{
  "hidden_size": 224,
  "num_attention_heads": 7,
  "num_key_value_heads": 7,
  "head_dim": 64,
  "tie_word_embeddings": true,
  "init_std_up": 0.0362,
  "init_std_down": 0.00342,
  "learning_rate": 0.00359,
  "lr_head": 0.00508,
  "schedule": "wsd",
  "decay_shape": "linear",
  "max_seq_len": 768,
  "dataset": "wikipedia_en"
}
Each number is 500 + 40 x the weight over its row's rms, rounded and kept within 0 to 999. Layers, rows and columns count from 0. Numbers have three digits each. The size before them is the row's rms in percent of the matrix's.

# down: layer 3 MLP down (transposed), 896x224, rms 0.0556, rows 69-80, columns 112-223
# up: layer 3 MLP up, 896x224, rms 0.122, rows 70-81, columns 112-223
down69 101:516511515441523501424454494475468489448559496410506575490440500548536519488487477543539552545558467597461407533541561552495488419552507525568545431515483510518508460500496523522482488470478448474491487452543517528481471478449565482538526488515550493508519572467590580533442495482514499491517516574532507478470467434623494519527485497510
up70 101:516416442472583540458487479524475513462462512521514477496476481516531466416545544467458537527537550530424501488524583472544509553488470483479477542483487530537510434532481520354466449559489470432552510481519491568448511478460540505513510477472442557484481458566481503524518518509549511500498489488528459501477425466499469441519483458524
down70 102:484463533505428515530548483479536462514563483541477488507561490514503470552485478428485512472539564525556584501503606526471425544500429489533603479514522507473481546529548514466451559572606486552518502470504486557529419420546487496501425527509484436513516437424594467534526536481498451434516491537461496505467520550480431583463478441461
up71 100:549477504469523542497447465521515552474572487499506555514530491518496449512445499549549489514577477469493487474558548448495422474479540487445540518431557423475489561493477475461527416539508532525491523522519494490609549570421520530497453416476533509469473468501564555512559547532527515494473429544521462468468492461527482467561517484507
down71 104:476524533509482463472548454471520535547531557517529481511537425449486499428524519439488445490540483479457576494520419433512529537542477504527590515546527495475499433581492471515513531466590535486457523502491517492484530449585424534442467554563548507447491543511473398535525466444509470538539499575504521470478512503548499529496453476486
up72 091:500539473440458574508425568485520517445472487478487502473512521497532483570515483468530501465480472558482511482553453426520531508501532448507478483521562451536559520516460517508555497479520491473478517502447424467544464547513473472489458549503482568493509471574468455485464485511497485485465453412608524492457525483475522484493477498512
down72 096:502536511493568462522553505548535489482544476454517556508581436483484512489546519470505473459523452535495532508535538489423513533483489501491608455422464417529539358480535564582574463559527407541492450535499560504474507442489511495469463473449545528460534527446561497518544538481455533476528545572441453498582538488538438534467515495559
up73 102:544529498508515515439432495533498541530505481505415533451459469500471422520507534512456502459544473488503451507470524466467471466471487490567518437556468496459543503577458462548514473529538562531485460498531429470449462498535483461483512525529496512473455447476504487444502445433461516426538506544507469506461476493531529495422490518516
down73 100:510498503450436508496498510511469567509472491501490503491542539574569544424510560450437504513477503500547451518544489502490476518488521541575471514499480521475423477532524494588531495489433427480412484540461538505622535525464553488496575528567551532490596515473544531542487481445487510482441502483514463480532436534514492466547461445535
up74 103:532484501462492539530495474597521504556620513485544504516526532513490532483559560459408581532496490511465466514538416514525552484486496491464510483504499441558388521536578522430522516490500527442515567527466466496473488562510527484455497525433572548472537438457511496515480472505436546399557442483456557529525566487500502562538527502500
down74 100:487478479487504466510554430502494415539483514389503512458490513499464563494561470452560444503521558507460483470449455487506504536516539581473515542442514527552436469565542535489418538498509496482468508487505567476548500396494495486471453547489446503429490428513512552508585490483468533516560498520473516497534496526497521535512495488481
up75 099:490487459530511489501484502491512447453498452480516528564491542412532484458555499496516488548522462534580466468510532481554487564484495504563501505532468571381501442451465570457490514484566442522487479456481512491561486488550514464485439495571477501533439425516532461484542524514431493495422481540560528548480523514478488555484462550541
down75 101:543578541461495451430512555471472469499481463496511475542468536491569578547510440517451505470489453430562461472493498535511503561505550421478459501533507508446432450530556536584500554525502490486480517488445541541516474497521540527566532534490549478472473453484484513461523473471509480538536525449489517478486508536531507510482448532501
up76 099:524523516495434465510508490556545507462545449378461534514517528556514405487528529480483501502512516487548496501492492535466577489461525558488575471462566470499436483498509428526393519502472475497491554495478472455541542461476475519518511554522500461404541408506513480519539494513504494528439459447523527456528470429517486535449470500512
down76 098:484522457531505495462493524489535509519517494584601450591553502404472559523563455495565470509516473495506486499524505456465451512487513419498478476518516454538538574546411532493600482537522497438532507469468536525471422474573418511493536461469539503478471444492543511537473536504527479482534477569485477492440443472505476498467478504468
up77 097:475469449497490508439516497523501493499532543536493492536511517508469547469440522491488602520496497485489461498474521438440499492447548480411544454420487582488502479474413481473487570540505527454488511544485539442489522538521495496506546522414511453541412478516525482433501566542518533485527481444531512415492573533419456546472545518453
down77 101:459553552534516490540594483532498550491495511427503524510468572491439502476422491526483489542506499591461533491627530427422554493453520494488505489481505471455471487522518512461519460560520502473454451483569530522525488537547502504515443551521469467460529450453496532559515567482520541474477478532557477421486533491536529528508527507524
up78 101:571529545427475517499456491514429452556508538495502445535505443508446490449529468466529504548500527564493506509566525522582469478490495488567482516521481606478475568479502473513488437467491591464541462487502480538416430483503504476562479544491518490527454523535493532500528419510428498485519444511568541477495572483469571446477505559501
down78 104:424488559478428586523435521462528531543493416490531461546491453470530489528521425524638511564477459530537513454516504504456489498547554520491450497474461554545507493463467545450485427477467484493433492473539496464507466441509577542468504493450539532444351500448451486533567539574502537503535496529527459456536506419448476507495471500530
up79 099:477475423495511493479478485538523478485548490479509482453492558474537543559471492462502550551438401529489461457514484472471471526515502468468525477447461487471474488533469460501490466429554489509557376521482523509445495440484414594486524581499531507528592527461533526496517540545529502557481544472522470453533456425482543482524488488422
down79 099:531473509509519541586545507508489464494427500419521458487515559540553428523579468488498522435425486432494481424508554514480544510526516474582484466474509513419459456551486454515500526541543459447487432512480421524559534486526507497499562573585517491509555556578494519504491455547484544408460502492537513447470493530502518441509535554500
up80 102:481489433569492503470449502525529550548531570452527492472498486548458589501498508554514504459487430386530465520484451515514509490491509505510505495527553455465558451526551545419438593480436534521486493553534512462482484584565540546451470535547489512484462488475500436438489561516551524506537560456509534450531513568494468542415441546445
down80 108:493523528500479520494398502494564535457517527469549463395540481478482418500492521509505475436454502561470524497527474567515522467561520507450418574550551498537459507508572455525520569521535433569514537439525563508572538491546469473511541478508407469571465494500473534476516495491475493500552486450496434485537451483474557496487485563454
up81 103:478530465494509457526512444498505509501546414470487483488443472541500524487509536535558551633514448471508485552511535479510528556490477505463464516392548459427491558529543453478467479528446494455481450551454533433587471456482492554534481464573526495594485499474490446530537520518562470523540412511433505543542481486451546500466456485499